Each number is 500 + 50 x the weight over the matrix's rms, rounded and kept within 0 to 999. Layers, rows and columns count from 0. Numbers have three digits each.

# up: layer 8 MLP up, 512x192, rms 0.0802, rows 157-202, columns 96-191
# down: layer 8 MLP down (transposed), 512x192, rms 0.0777, rows 157-202, columns 96-191
# gate: layer 8 MLP gate, 512x192, rms 0.0803, rows 158-203, columns 96-191
up157:442538610627470534432496491639454413598486490436410414519524387502443437544537451546458557415499424605461485488517558514478555567524425441518482467449422503511591489509430459447440431476531526529495519536544577446531460469426475511524540531465562483447443508580438471525461558526497481468
down157:566597495463437484472384562367526407540501591512491427542546517461509484496501470509411457455583412488519493529504498492475444482564541529541403451530460586554471459479495540467439494511490500572554504545579505474514489537449491492521528453449494484515455504570485455593583571509512593467
gate158:502488448416481583488549571612592495544500632513524533471574443440445493455575515439545501509540475534515587491536489511473463517528508488453444490530492537497539492515503503510579493442503427526511534555498429528511650392505564506488509467523426435466457354573494566422504490502465445508
up158:374497523486548483431467498502553603438560489470490457536511518520514552456486415478547539436500558496464505450506527583523520479508405479489469585464459431528421488521505501488504616480422521522451527528597491425492554486551618499463443530489482470538515519589469495492514422545465491563
down158:431439437518450548454446432555501434457498500516597490564565460453545492528537505520562530450478489509483479433488530521526503544611481475455546460440470605532461425518463527526574463540502465609578496464582572518507452457416412552530561469486570507520571554572550474582486423576579494556
gate159:426492566547471470475549493543443484517496551545446449498600541590481448473530549518501488506486450542487509527466398394498477415371599462464506419445466496560488525495572458448496516546443494549488478440403512450462507449506431520548451540506555483431438515557437482474584501459463602416
up159:480543452548381476471505617639470478540572486632498496440394472533514493497512455509506552548600474565518443537565566459457491497502492577578444472469522525479486504483463516529511430632464562491531455486466477396481475421500551453492539491471478529518531497500584583566448474525456520523
down159:440462482579509428608473538531538460523461541547523541509497565499542541516499518517453453537500564548522522461485498476567501580410525502483454560461507517488496503429536447506561479486526512547522519495512640469403575488503428557491508570462471543616454505490489464427593454560471513469
gate160:542395476544501508540474441501416503548588560383421479535559464430584459566441572462578480534555509471493574416588466429483537468507447603613517497563475486525465588506527528537486502564469489462524536478532485624481529441577557522444616531459538545414396603482424536477487514501513445533
up160:506540424431461406500481567515547452477512489576491529553570510651510457533523488496451377470408459420499499431446447459539476453527431489461485518412518480557384477394505418414460507576463521495503509523455559475520359481507525465533526494491526439491480511370479474507451482472457503488
down160:504468547506488532486503432443522495512525473504515487504480404492423610537595554491514415474556418562526390457576600451548500592453454483569519544449453422479584461484522482437594511529562408548475532456578508445500546528582488457539521465488546415607541423528476428469549456383468457564
gate161:526464437484429516523505523524576505540491614534507551572432470487525503571454414460476468506534485522582498411391524493505512534563468474412566523536466577419538514438537454398489395528474555488451524518450488469474474505519472471496480451517482532598552411532490494581494416560555408490
up161:446462513495517448448516399570444427568448495513570528392484593468467590460579574489487479442512456546506493587556551442445507592454484515482553404496498448577457475446554492457523470497570478502527555621522501513504535543490392521473516423462459415512533440471433465490538449378572465429
down161:451477515402488472538398461506530589473394519508434548516571400501488485507474597491490450476512422431523391516584520516492431518487579401540583487489560529486406484503519479398542518478622491458538476500487462452420500539442519539494529420480492646475497437554561390486402538598438508527
gate162:489493504505494592511500527588564589565456350532519462516490467555557380482512463521500498553437529493480486546502536495554475498541518437554488545455594527497564496505443376514508413373521466453570493479434447529533536541554555542548500478466516536458411489552592438528548610517447461506
up162:541620445613457446537525562541495486458466413461436419476456480447466509434526511515459512477535508442546429543552537543434583496555516531432480483571525453463493521521470475552600591496581453505430476528460600551564448573443394545432598500490550503530480513561407552468453522455530490493
down162:474471410536439419540634510508558491458468509509539548449396559502420483480453478490568475620562392479417511515417528469514469529561467520579492483565563542508519462478542452445511538572472461528570579534495524515471547481510506502494529487467520505612510475464408459489460527543560567557
gate163:499408509506513494506532533495467483514423514599493523498481510509460525522495530493443515549548483449464365567516510535577517494562525501518538488465514459481443455515505521540492416486446485492457406558496508529390521487412433475442577506488466481517468491627456419426496513537472546478
up163:445463513490459426462495531428493521504392481518516535454541482526477565473448538586482459499442444404417510457488534473526507494470462486502503554576487486553446429529580568443611551553563522519377518408561491459423476450541438460436491536574445528552363553569560427448541518460447429377
down163:508413557384448492563439538508546566534525421508520490520455468552473527507510465466541507556463469491546497517493536440400481453462475595436498528440530517410523428552382555545470433485428489510488414545489445472457488571468568440456560530445492465455573506501357532557496505453471496430
gate164:613499481535527522523505501478534519455545543477416495443536539482460501565536543465471454399520548457428471437494508427529471455499429498503431629501545447535395435452452511460476490548562487514467493449564427494593471469514549525503479533516567479479455481552485562454386516543535436632
up164:433459522481494524482576475520467525466492481457442480548519495545416534529457520487534525422461577492489436538471577543532404540454540536489524505524442454551478522586676495430427489527473484508490466470471518529526406490509384401473534440461541540462333530452526569583477467502445510488
down164:518461622419574493381531497525528519605438479497476511511525537502505600457491493508415469383437465554500549417568451536512447485365446466574529471513607457485460474426591479475495497497578504459517509523499511448508529581379401498439505562550515494525523544500540479504472518543456457509
gate165:495353469449492453529481555483482502454439515452511515518474523506458442500498589500449479551409476518542508578514496569489464424497489466436521502565552562523438469500451500492511547541569457535498535531438534425572455592531462511551543530496460400554474484503444468440604432448504561520
up165:535466479596534450512496456467465549455526540572599586406547472393476366503472513499516574507523480517509465560460441523554548430576556572538441474567457506533484435478612511552509570446605441557518493466479585469428515503445563509508540463456453478568472533521514492471586467527535501583
down165:509493519576513488520492466578466595438540436476540518413565481509467514449452464458537500458507511537593651532437500504428524528563421468448485555474571502505470496417438545584512534552481449498455541507456523553507443500532550511477511481513473458544583474488551471510476480439598517587
gate166:471481502575448571447460465502410446496625500553538564463539473528465500446467482479441511579434518473485498515521474577542552472512483561539499487511506641485484452515465510500618585479533633498518483426489524478510541411475498500568460497511552525557655420475486358459455478468517527490
up166:426548487482426530445580499539514387488563539578529472432447473430484516476571474515565593468461530568580465503442419537530464466471506566432457500521569444499565553545488503520585390539467457420489431375530571458520465440508538434500479443477492538518519502418553405622445482453486442504
down166:480525440550451576536475423486536394560523458500534609525555491477417536465573549537575485526434522481538530480414468455470470484436533588464503472528494515420478394566447409517530455548498489538482424472494623443434510375380439515433510394537502601469537460557488552518426546433460382471
gate167:460516515465522478472516473505461502512519539411437504480499488444429440522442548498521511452503555434555389509509559527461506535516526555596589532441527400469520507542454500516533480562456416475545431461458569575548553464475543499502501568477534505521564456552535448543519485441476437482
up167:403481486495543573518491521476396435436480473570477458484524472551448504463586524519435374515500590574462493501518571457457442441620411490490548545527515482571526586475449468550489590484483587466484533532421472537433574579571435584557451517462430499527417485537482515442519530531531581448
down167:484501447513617533471533509498480554548525539430515436418552479519510511550530580510527446464467523616591459453554473445472491487425536449527548478543516474408398384445442490500486491533539518505496572467473523519449518473393462562500482491563546566476517584486451537565543423541553445436
gate168:545428457495503493540523404511520464412479518531556394502507477564496583519568460398442485486516571510471421518447450515595539528516587472553494412437469536558562417449500453454490507358528478591433425432539550562504563462465547551497410516510551492474501516399534484547497496453573536490
up168:558573557477531523462499483436510549499455548557459496558524500441524543456418507489556469525410492483426581505523482523477431441587425540425467527521484503480472499569497492634475570534541517425515510627460498467488517565418469390520502499566480483615472456536449512485515466506501628518
down168:526547578429562509486530557487521421528413541548545617538454593520577571430625467527555538514537457381442566547576485515460508494535474464472440531462464459553468547530481535453511504472415539492516542531519412463543496490653569477488441486501581495486522536501458574512505489525485388578
gate169:540512526471385447487527433444539570561456516451499475597470476596518537416469478547547525543536529589564535519479466505522531455476518474505458521470429439536543523491537532445485512476497354590470479510536431562437508508547457538473460541553558477517393408474537464573527481474500480565
up169:502513563555465525382512564432403498423451462445480494513545589507533464518585464480519526452561479455536587482498455528520416572533500459566411561443491507511432414485432519490555564519500520430419425402545491501479459494482441518492407518542571503532517451459529528425481458455479521445
down169:482497534444437529551549505469564467462547507546517493473460540486498473490567423502593547541487515565518481551576537467415527595568492496540355477513541505590367613486562465487481591558486521533470499502378454530525479414473453468548520433452552554511521507462504487484425559449532497563
gate170:590515459412462548472503566396446434472541553567523468507501429554591467530495536378542489425423514551585501454453394475515437512508469585502583503468478466546459578436517541514487477513440495563528561501500503376522542536581548527444466509500448493519433560577487564442448486486438502519
up170:484515520503604460494526414520543465479534516452515458555476549483474488396542600490426626472491464586416485448556537516387558494518476535465508429536476462515546413494532447437493477566490447421499492492560493538507482526517541600454576495491526469406647496518388489498503480462428506433
down170:516413490465482498462500477476492505447550514521479698541464478443682469523468560518502491499507516545491491459489537447458502467547437500535541541485463493454553494461447531511645455501505575487507505546529515508445498525434514536541683460526416454461492460556486540550466532477449472508
gate171:489542528495489447566519592565554387534572461531399496488500433472491522440546578448502538587487498516485544453491403561521475492546485522457502527434585455502519458585527500488513466672485470474497521516434499538512479492518522499514448560441510493499437519497531502491474458593552477410
up171:480569444550580502562411450498493527598526493552504483408459506495452497492507506499477526569533471541425585502454548484502524356469589493474443424523484481550432514500457516519478584485536406439517568614428536528519553494456537473468441504611470537504437504471529522457475474419497510535
down171:537480487497537567490458339511462568535507559499531404436523493534506466468485447546507457471540442507516523500487398495515544419467554577511511463533461486427507460567485536538434442532512495463388539532580572542373530524457468587542407553438475501516521379499508609474455472511531576505
gate172:499568523480578533514467480471475512487513543520454428484404486584501524511502449472404541511513427523580483418536460587515567526470417421492462422519589514544605540463528510381539494541501556480465488557500459468522491514457481542477486503484512412496545550509435466503516408411517512579
up172:482407513473473537558555485479475496544520530537467475440517465509578477535486561461578450537487485436503544530543468469580528524409432418596583424444493433410581479545500531566568542451468461489529385492538478568638584534504462531506473453451505456450511571536479539527439492535434474506
down172:514518439503403537463432453487441532528556475580490450542481495486541480419417395501518514487486371541577494542482540498537466501507611470516478458515482487495546496459450512387481490568561463518487460518517485586464544539484511533506467503463472530398512415483393481539492478491504584469
gate173:506488494537519545540466471501654458517458508500595495453413455466436514520520444458526462429452567458471508460448487512496496424511519489481544551527472502517542538406490423525567388592500513469457460456458545555462449445481536513524398525447511451473593417498518491368505492532553445543
up173:544439530467468454499442533446493570484544518457609479473538542510484479466506477513489390507586484566512534460438494585455540467456460560497528469413548436493553553477513472553449488525406499460536648441527564490525497523449514429543511465572497527494545511593534526409526497531444532491
down173:469556513496395513523428578520489522548506510511634493456580518510565359497539430548507494567462521548475477515480518543459460444563484549454525535577402518505534565484461502519507484421488466504474540447526505528502528485419542466518575487590547460526572512526426493490607591610511543542
gate174:530525503553490486520538562479519410476566525462564410463490521494620561517561464543518424507526555508525531454433460472520519606441453428427629544585511485491602452510478435408614498448494413526604441459479431470434552407404589449458494603575480444450496558517478440399481460550522508475
up174:556451542586383511437529528458610508568496607523489409474604449483540569498605463584424477532485471501439491493566488510523568518560580466532424489491595479511377496558522484452530499476524456505449482535526614443558451456402543515454502584475498399506443408499415469620460532420539545497
down174:470455545596484629576441516517473467597425545523477460494580458614454498478539550544557453432497495456434439532525574414513435513407453500479451486591535551568371482433625578489523448462536474541448582565616471521555477504343460550506499488445626425527518487554494441471466567569470500507
gate175:478573587575613573520506429417523550479474464486417454525400550561534452415487497489516482493573442424496468372507552438488535536553518575441475487498551522383452409549581435533521578459461471511525530566535409500571527528421489562482505395504421451457459518377450495564498501471490524535
up175:517483472474483516433572565541460483498546561446463432475483440458524464511484493431525567512555509430417481408554519559538493524516505484541498501518561555535553606603599571466442446501459599446549459549489568511523520582463488427484516486622431508593503498502543531486555467462478453477
down175:498581462494455545434428545560519588516535467527466493571556542528519532542522470506412516473587478524543468505527514562451497492520494488509596477495594574439420400469610519549544485436496456578584484471553503556502492433562485462477633453520472561462465471481524520413572503451489476476
gate176:435503418515397488435528458579590580467582539534503415475529540576414598442583525442418495446479381557574581487562428484460484501520533522474531498545532408433446536479516527502474569409496491474468509590512493512565534453508439463478536545477558500550464441453472526472508498445532439478
up176:577560631585404479479557533509513387518556481510466577458541448546511472524507435491472513480556573512540534570449397434478408477591616506440577449426555480387543567471489508514478571563522455528485502550441582545503589516501535492534541441475492498434429516473524518499534506552522579515
down176:540417546468522485586573440406460420458532530475399530570470512497517558448514499498498452448634555566482541569372547492409384433476411460505432495531512434476537543516486520516465524492469525549400548537463562529405634551555494579567520512463483551481484479473511501535522474548534593417
gate177:489530474479505454563462458531466573563586427489488441424489592525474544553502506498455499523472514569507474523535517460496550602525444425441479545418462486456451440485523528499590501562442547455496462474571441438493464491493465509595549515417505567525456620480480473495456517527483614574
up177:591558521537513590512547419539441576446526368481588523471575484470549354470500469532456575474650507370467569524524447481369491399515577565472439535602482485471534566458505484542482565502457459471494508541484465478513536511567414515585466572468460485508378510503464595498498500475565473506
down177:473492485470439430494559470482417465559430584449431472561508490518487400459538461500515516428479496479551469540558514567485429499468468498470502491460455396565522597505461501520580428547450528484497521553446588492501475375616526555577436408483512454464525474536563498510479502492516608452
gate178:416407450424438453531545467515537498509549411502462508507399536529473505558477465529554504484556518478488420499497512492449543540528438470472508519536440443512487494515529551494584552513578554439507591446524459432495532549478606598533553591493530358615557514486458540522492471447483459511
up178:506483452452602483565487453506509491486511535438493518597485508483530505480529483403568473526484574502430505505478565454494497522493528507455499566549461593424453511557483397555590521437468402553516473476548509431484478489531543552524529579553521505499525547490537573568467437484508542472
down178:468390506482472439524528466525456486468457422494496506457477549541498480440518482361467565537602536466460481364473418497619476539459555508469540449471513454538471560541507573533480486648468481472428411446577554490541442524484538525439587472564471621586518452523413547627404474492457573396
gate179:546551509502457508544521550491561476522525584584488478480424485448383454399486386571449430497464456507589493611497520622478535541586552476443528490550537584497511508550535538503490489455501503492470473602470513393447413621569486567465473480432425545528490541466543486537533462483451576450
up179:475498491473548471471459466494519479543446449480484464531514486532515433525427468518476485462487476431530485447409486508367492647521474484459529524550559518474609487511501503484599476450381553571498512568555458536489543436462427439456434526566486627476610494391532482538488593530561511486
down179:456491515508463514560449569527464462508470554476372416490500502540499538541541451456488463540458428554460539384404421535378428525463497428526440528421458462483553538532582489495489543466474542446505490445541476563571500589580544558526491545513444438512480523555482484337474545520520493436
gate180:484449463469556441475466547516516542519537460554416616487564426479508518486419509519481437539550533449450530496481403542521392568461565587569483440396580582490515513410499494405515476455577529439525556559520463476531559578467534492576476562589546520557423529517534479536555515537586441506
up180:477407472478490577475487595455570508588458550525569496572512480490504500527531501419461541436482556491515484545541523481482441514486442414449440519516387472548459512521454512503544506465605469444445509416472494556451517471456472634506534545457478504504489553473500526531682494481509532518
down180:553572547615467444496554449445526526497528523527477430494466526513512324546434451500456479547421514524533496580509439501594440544575507443436507539564442462455522480489503444465466463557572622508426434486462544493545528453546472537501467532500444492499578459515478494523514537526548499591
gate181:446475470543450608564478577492455463510402551479430556443442554478453519477503406533513517566556514455532468479502475487511514425469479449465513505535514542522377510386447508517485497560495527535506534517481567445591433519498492655598451425569463506490564472487450536543529482487419411478
up181:484505532472498489505624580485462486427450525426420499540466595533396559598480402488568486494464540533482490539510462532448535500501465460629511451493467441491547506512441469511560444464524518449576405439503504579499497441466551589620547511429524430525604470523497546468540430616496476473
down181:498456546492505483581512540459437476526438654556493531518484518512544491511560446564523380498467494547497452427466529404535542446442542594457527392545517429394452487422533654522373441433586573532468594528539411425494523554482534572450405466467479520626554534474523515532533489521482410526
gate182:511522501523518515540439508460512415553444508452505549561515589609449515492471513528533440592472510542459450460445572506433452446552681578557579510522522493499482542477518534507506506439468478446503474483493459568471546424554546545425529545448467513542504367486543454534491449591483519486
up182:470491557496494484479494528521555399479471464417484576455457478584525575444452510503506575491473501394466458472486531484450499435515403516456463463471506495455522503488534453459487538458467513499504476535388614482425510481444425397406438462536397434467568601580492462573511528465549417499
down182:487495517480379526614468473497470393349444500497547514512479456511569530356435454470454430475440578496437508501416541502458443473487514356462478567465500535450471559525480499504589422492501462506444497515499415563488573476533531491431507387464484525464489455478558500416571523468513527398
gate183:528540520548521506435438453491505578487427404494529473522471460532495474511529438541451423464530579594511516436586489583480479308559460566535440446598542522518577475530473541547502473414554544505485488513534437533465529390468424456574504465426475506542477391441621446561585537475521522496
up183:433590474563525494428601526523497506511446532458479549441581455487402570547470446426487503571538483466456459480462526518550495484551484476511525602457564524540576513582479475540542512456506414465414411484525491435426520453468488484449363524534485457473622502461532501549408492555552493460
down183:506562483530506444455481533491510503383508449453461497502552532491462503534574393502443432534483591484519441416442533516559615524478496597476488525509473473439457491508470466475439553490503472519428441547418470460433367496504566479558434427480604559455477480494505477380554471525485540547
gate184:410625451574439505484486461525551515424466592532458450597474396520654574530443494535503459477376506509549528463552487490490567539460492494538520492460436551488446588550437540530581492484554484551606519542524555490561482510439460480436542443503414408531523410529498571544477438539518570515
up184:504455482551491553512466593484503487523479469477587432444507553512457559471570499520483454583546527478570570526607562552552505437468370508515497462540523444496440539397372611582506480539555500412470480436496604520417531549518474512495568523439505444552467490555489483518525560528514553521
down184:572435471574448557457574533518440461497565581500507462389496483587513438586500476475407480495462425518545521427499456450540485461518455447499554516505528495500462444477543492458558476504516497463564471418573465465495453567504463407453429493571502506558518447554583536563457428440530516507
gate185:490409449431481476464533430506494538447535540430550515435572523579436556494462533574532530548463513564529427584493477442495455648611437427530569552530547532557457518428540452404482508543514479471388477478387427517400530486514553531472494497551459546553516504515524525523510551503529450445
up185:474513494585428600486489537518456495377466480499558543543546502525534417553493422436513508590437486445531536524497453527364478516556483509506501505473460485457500478556522511499550458497458406530505477485483467500501475450519571528508529498439477486512574480537504577481408415534477512589
down185:570503456536500510557461506468495470435558432536509521556572480532432451448481533605604631533520548500530488493507532439579461561539481531620518485562528448496472473536494531508479473485451492583409428569467520543510459419554475500467545491627488526444472454499422524424434537585510537517
gate186:497446469417536457485540453490448470513435480467582373526474540417421515499460477504475411559445530471520424543427410497538478555460469480514503539542480574484428544554430611436499593529489626560511503428529570511427496476466558509549505450425510530536510498481529421439469483464486447486
up186:525457487436464536516467524432405466397504433488538483432522440431444514405485544471567560509497469593583510415523544500555554493515461524550564501541453533526531528599448400548493559463555545480563472434480508501484496525443564430597483475471521425498592496627498452475485534507555533475
down186:523429533472530516493642489539529456434439537433513465469396542505451511461614470430499486489402426496358484473541503479444457446562442413466428518476407428467541483473473403493472412549531451447467543505472532491508438455448544515470507347531507515467497472448540523567454524473524509567
gate187:555438438462492483555499406480483552506550448500493511473513528442548473481527491560514515519506467497507466485462489530513667511591478510520574568643534372486531447502466516651417407425592500456455519449470533449470508462487598552452512536544477473420458431537500516510530431531510489477
up187:509630526519529522495504466553543487430512618519524517516500573534506573523647496442492503539537466630503495480454508495529511462513487528541309502514544489475402523511529513424498584467520433469488509432525497468435470459513530467507467452459570529498493564533533544488459624428446478501
down187:472475490490424494514400568489460527539410527566571495570498545491470486428494562540612459506492600433508469533570448555568437493410519475461504435509505503453560554562539450463508493619395585443477493482505505507436490511578402471535426511412487510541483547529485414519513493473412466532
gate188:513499535458476454489534532556349542547520482519505457572440433532447469368495591459492514480489505456459424478585548424553533583539494543512514544527459526496571446509501557425518459495474544499519572522443474532471476469470526408514559448448480524454389428569459577510492432475470437554
up188:599612468453475613426505547527487596535532422553597422496451482566418614550513517430440526513508485453493477406485523471502496462540492463438551551574510480476507517531490444466493455502527559430462455549567453510433465486536473467477519547569456565469495432529477627489522498443599508472
down188:472451363510616499478494523540549524487477599517532480500492513579526483361519504473483421540581453592468480502489529547466455553535510493566490478508558486456594537490522559414372543562581511530545548489524427456525488468485446454474480584444443535444541524499523472541509519538488580443
gate189:516536507473505574510566525471515446428435583446430600552539583585566607465480433485500524453376520481511456498426506523438467570491602507572560529498513452457525517455471552483518460550485541462563514511421490519532539490518583522449477387538536485506477566605497419430512502532498445473
up189:480414483407465509525429573551513481516550490584456449393467411383430471464481549534446432515492533520455555466502435572510516458526496496516551614511500559385446383474552564549576465577542541459544505440563510436532487545493457444488529452491561482430390439527421577476536474524489562553
down189:500537479471504559445468483497517462526542528527484536579472430495410525537475463550477534485531541467559500495541520396526450570518456493416545508442464531593562562464467511520523465463531487528528531405442495449526497586532557621517536558512472598501480458402438556526509463535603464542
gate190:460558502407483491498339432595495493509389538455492498476490443490391578472494426454501540490550455497571500517514468540587512443528468479513494541496509522575446395526408546495373462459445494592517505451527538455461556496500502522474380479585493526449513436447584538524499496447527513439
up190:450460440542404496463598456534478369501551510528456405470525573512493553493441541452435559512497490473444466466523479564599486491564587501565502513542424464562545518479481515524386540469528504370543462577482477500530637490428448526539451474554480538476464406521493538583549489475492457499
down190:442407564521486433597527556456461425544597493456523592537490546435530604514473437523446430542460414498499385492430521519579565551523571572521568528514478453561535558477463522475464499513524488483508498466464466522530512430395591546479458563554524626602512448546572484447536468511565491458
gate191:513490588503514544506449423535477485497534452470557525428583512406554524475529442509503460473554459450557470582500443547495493498430497422463518484534489382491531490497407474562501540510511547498512558452534572487513525633500469466561534452530430488429555487581460532380587485602590448521
up191:415557608471527520481462504561479575547460432424412578523502476473502486470432520494514493583480514574447446586433524466425505513470543509430422453543506547528468513616544572577506488585568455606594506607506480431499574492513507486569487553465475430524462365550534484510476534559489492533
down191:485526507457506537545502523428476562542456494531416393541525441468499392511446560459497502492494484609449511517383537516515536480511474496551434482489523492548459534503555597561549436580462446524555522609493518546491537472485421541533534553440485436484493496455399481510510506455492477555
gate192:500588388452501538531513584491639468525493505497593525416528432511455424548567532508509526480431469516546490504566525413546627477603525465485435483544578585473545595443461476536563502498452528447559519564469508431487475418529496526478473452500652493502589537498570511560464500391469486484
up192:505485520494526551505524392493499485452512489552461554534515458371514468528450513509546529580463471538471607415634427447480460526470490478433531545453543474482507487550542585494517484518511573498493502594511514460466541433472472531537548533493487523468432426624482564534498522474462449620
down192:466499575522512430492547437468607514427498463489516466469535531527440542684490492517445459569549487437443379546467512487481485493385467570602500454411443491540532476488623520455533617472528491509527583503545537544520482431468571472518443444469519460577549508479533426450528514466549481557
gate193:425469484442445530444502523437508506454453489464536380599496637592460523464475440534444533476518441503546400542521422499506452530501506513485482453546470525386538464530471510435493514469536499536496489549479473555454520518505438536507484537518503609497525518529489532507476481501590484469
up193:484472437436442502559473428600598487395423442511512468548530630458581612565526470535517526573518503444490521532548534508499582462500551487544469469495513452469550497562468540530562463437505372462522486543557588457454453490534517471548461623546388527608522554519448556475501535571510485464
down193:498527495519508522451474552550480436552525429519501459465478555546632470369512481560499456514457533471535560499467485695529548553543464487558461524565482444479487465471500495539427562492433538448460469538404529496491469482498413538616538473477524407531533504498409474454544520486492496530
gate194:437568435587471445444485571396530472406536496490514484544559516521427445497490534555537549583558461535571443552501562504489510436507436489447563553496545576465492435652473513538476553401516517550519484525516555525533538627571494427503522433541507498541581553546479349394474472472496468542
up194:517567465604542448503509510500551443430497600415503492427481533491564454488467500520429616554483435405492609400532474510481484500567515577606492445530506529512510547527523458438450563581439550477582505529496617553479513422565526456594483513421473495475519521484508504442492481435572521469
down194:563520540483472520552658458531528422499569514528509488411403459538520466463467519492544539549452502510517469507552470540499595421488555545489534441493500563490486486485501478475507488456467481443470531507487497486517561459554525450511485487614585485478412577458543565488557599442331409464
gate195:535607429427607557523479449433400494465482449435419500439510480461488498510486538458486511490532505399470438512570600553599532606430488570524485530488487509453467530513449523485549441533535421483567473429519512477560416532510576550534337573513513446550545544475456527438467529426427485453
up195:485469517563529667534471429504446402556429511474529501539555401486529558441449523571523472524471447453477524501412483584564505550507532540509645533572508466372481456499470479521489477460517479500507469526460476470465554543554510532462480585518527468475533503414491507411550598530605500527
down195:566452504494556560563514465410602531474511539512569561488565479447530505443445459525474480568396509491472537520533499514451524476553437535475569439590506416445494450520500492554516455449361465491598556590444456449507502455545557485507540542426496515470523506513501484434448469543502575533
gate196:451403531470449466502615557530461477478488546513577473552434623450462527562554546546627491512497513432466562489404527572551492482490534529454537441530524505447434554527558439478452533400543475468563490471539433537510534500487500550475552504574439462549516579511452491532548496457530478498
up196:432420514617512486592554414556489450590506609439503537502522481559385465557512504504512555433499564480525494467487541442443522463518511464506508515519592576493503419584531491510504499567454544567545441500466511463466544462458514553469448565594439537488530532478490393438470599495459521562
down196:486494505551473495446582523520372587542605521564502435448577446447519532540498501384390562494495494562501576462466517429472535429474484485512523484452453572613483430483533531500519525500425616499493494486427540503557506620475420425540499484487421455488475449521452425595514551476608492466
gate197:524509490536525576475516493586575517470544504515527494538445441525443575537576568535498541518447520459563562453432439496451576481525533518488439496560475536526554399557457527559425506455480421560438565419473437460457479461466530577486466544523558503499612462468422516471513582426541464551
up197:452493508470464553543363489453561482459483446595490565439470467535508527601559626401388560529602436421594568476475510509498517531520541557487500513426454521580456549541489535543507677565518468504490402546485470501477514482450481465548419478540475508456580540462577481523518559403544456569
down197:497553648543484405549487600527501524409410412455396452507523457532472546491485523454469448453545602464575617523463490632601556522478551548564544474532563519480439548518426579479486507475427440506540606528536463515527539528387504550475469415395562457495495457483555465430545450464532555508
gate198:566538460422501661496523545421532536442470516448602512504525386445507576537553422523426481544473521487548533498446469544430466441480555508546486467579496545507527541445451436483468455551513505519536470567551545539501535484482460519454495575524527466463533414541440501469556432467475488499
up198:438476412469469475492485414558427500476470552507468502448503489476463512571559509544450502494537528513371413459500560480552413428500535483416486439486459463546500498535542492510443549428543558413531466518488525540528471539529465447586629512577444505546505508490539495478499542478416444468
down198:476544578465425469474511535534451467447479492508552518542499576452569410495523481434535514471501462477462610510579537518472555403594568561477553448591489492475591478492440565472479545572458500359500390492531471491582475520438595454502542522504479469541487421585462529545546427537503496513
gate199:372548472471440441438520510423450516588526527471500495547506492436501628554361467427567498463512507470459516570466495465608384463469406497484550489470544599610498591494552558512531515536509480471497571483486549446432508501449494478543477445470513458454554468591499498438519479574468546461
up199:588524523505484486402464540521465576544584464497447539555462513541584567485434517427495497524496519531501494501571544551479499487492504492502465436466431534446331484507472561511411531512531384474542525575602525524476448495518426458635474450513472628515469467552538449556577489575528548484
down199:498519383555559489515426404478461502398600522401524476564454443541410507482466580479501550568446586501604473511463469575513580452535484515458500550539459464490456359496478482512521508461462495449590497569443543456504567530496503497430535588557531436372439558483590517548456559478567539543
gate200:539461482636503531462393469454481574455570449634643553463373479461504492494440433468465475497458502504487577469497404460543559477569547529576534411438567582438483510507473585531518563426431475481418476461479509410432491492393526515526484515542538527589511520412536481432461558542481483421
up200:540620566445520505470520536456523476468469476419504516415540493452475432543502541474549512498374392506517508535614442642561476553511486523539400482458447584508582494469537591447451485478537366500450569524469428452595563599540445522444486500510475502554580533485546436494544512432444532531
down200:573546558458595537556517453436492401513468444497549466574497579440462557491412422546531503375450507507474507415567544502529525559462592500527500446529508508484552453504526545517442554552492491407544561417474407545434501461497427455411559585527431554561468451459499474474525376490533545524
gate201:438433508459521571529472410466579439522483466482537576526586503452475448488514480424556534445449567405546469481470421471459585491432516516495424578471525512516527545541446564476539497485443555526557467496488442498499454483484411454486479485508493627528556492500528541441523461484506595484
up201:613492471463455497511501479531434473389468523525518525563394501573472458535548482488495482544404526561510423497540577487456469488573573610501557496510503504550412466526476460471524506559543549522531525553539372476454527528588490445474510475522485430567498565454477543458470463477485478547
down201:506520476419530565531471551570549406564527504459481514503442475514517492485523498415620591514541473470462454408553432452543538584461588521508463544567527480439489488500397509551523385574585538476505497510431459529555516459397393466463504505454542512510533419486397487576508529476569529481
gate202:494484379506496538515443539521578422548479546400497472495472378409458455523465438412421440426518467442510562532453529444574510495496488568467436529484585576541483496524477529457619465617488480518466477441495477614529535552503512526429512505416500453517561457479469427488486512494463460452
up202:480453487550507541483500519484501521495461494476488518503530590499454615493479506524529408406468513513464411519551353505521504542473548343497515442451490395491519508492552462468529498458492585539553475526483500469599436418432475413432493545461419486431509426482507480541445535485566530573
down202:462462547516480451458394498458441522503475502511470505490500422478491439487466503478470428425547429515469493516460512503450509524471482443548534584375576582515503462553519488457607434539468542588499457494509579477565484524332453515424565467468403421486487438547542393559470523479537540526
gate203:519588525435484545508421582459511530461438601613496438534533379618571550517504462399509543545501519520433476463470586560497501564503490453389468531462497596564585490457508563406452589554496532459473515539407519523517471457513524519499539531555578480431533479507583511534393565447548476463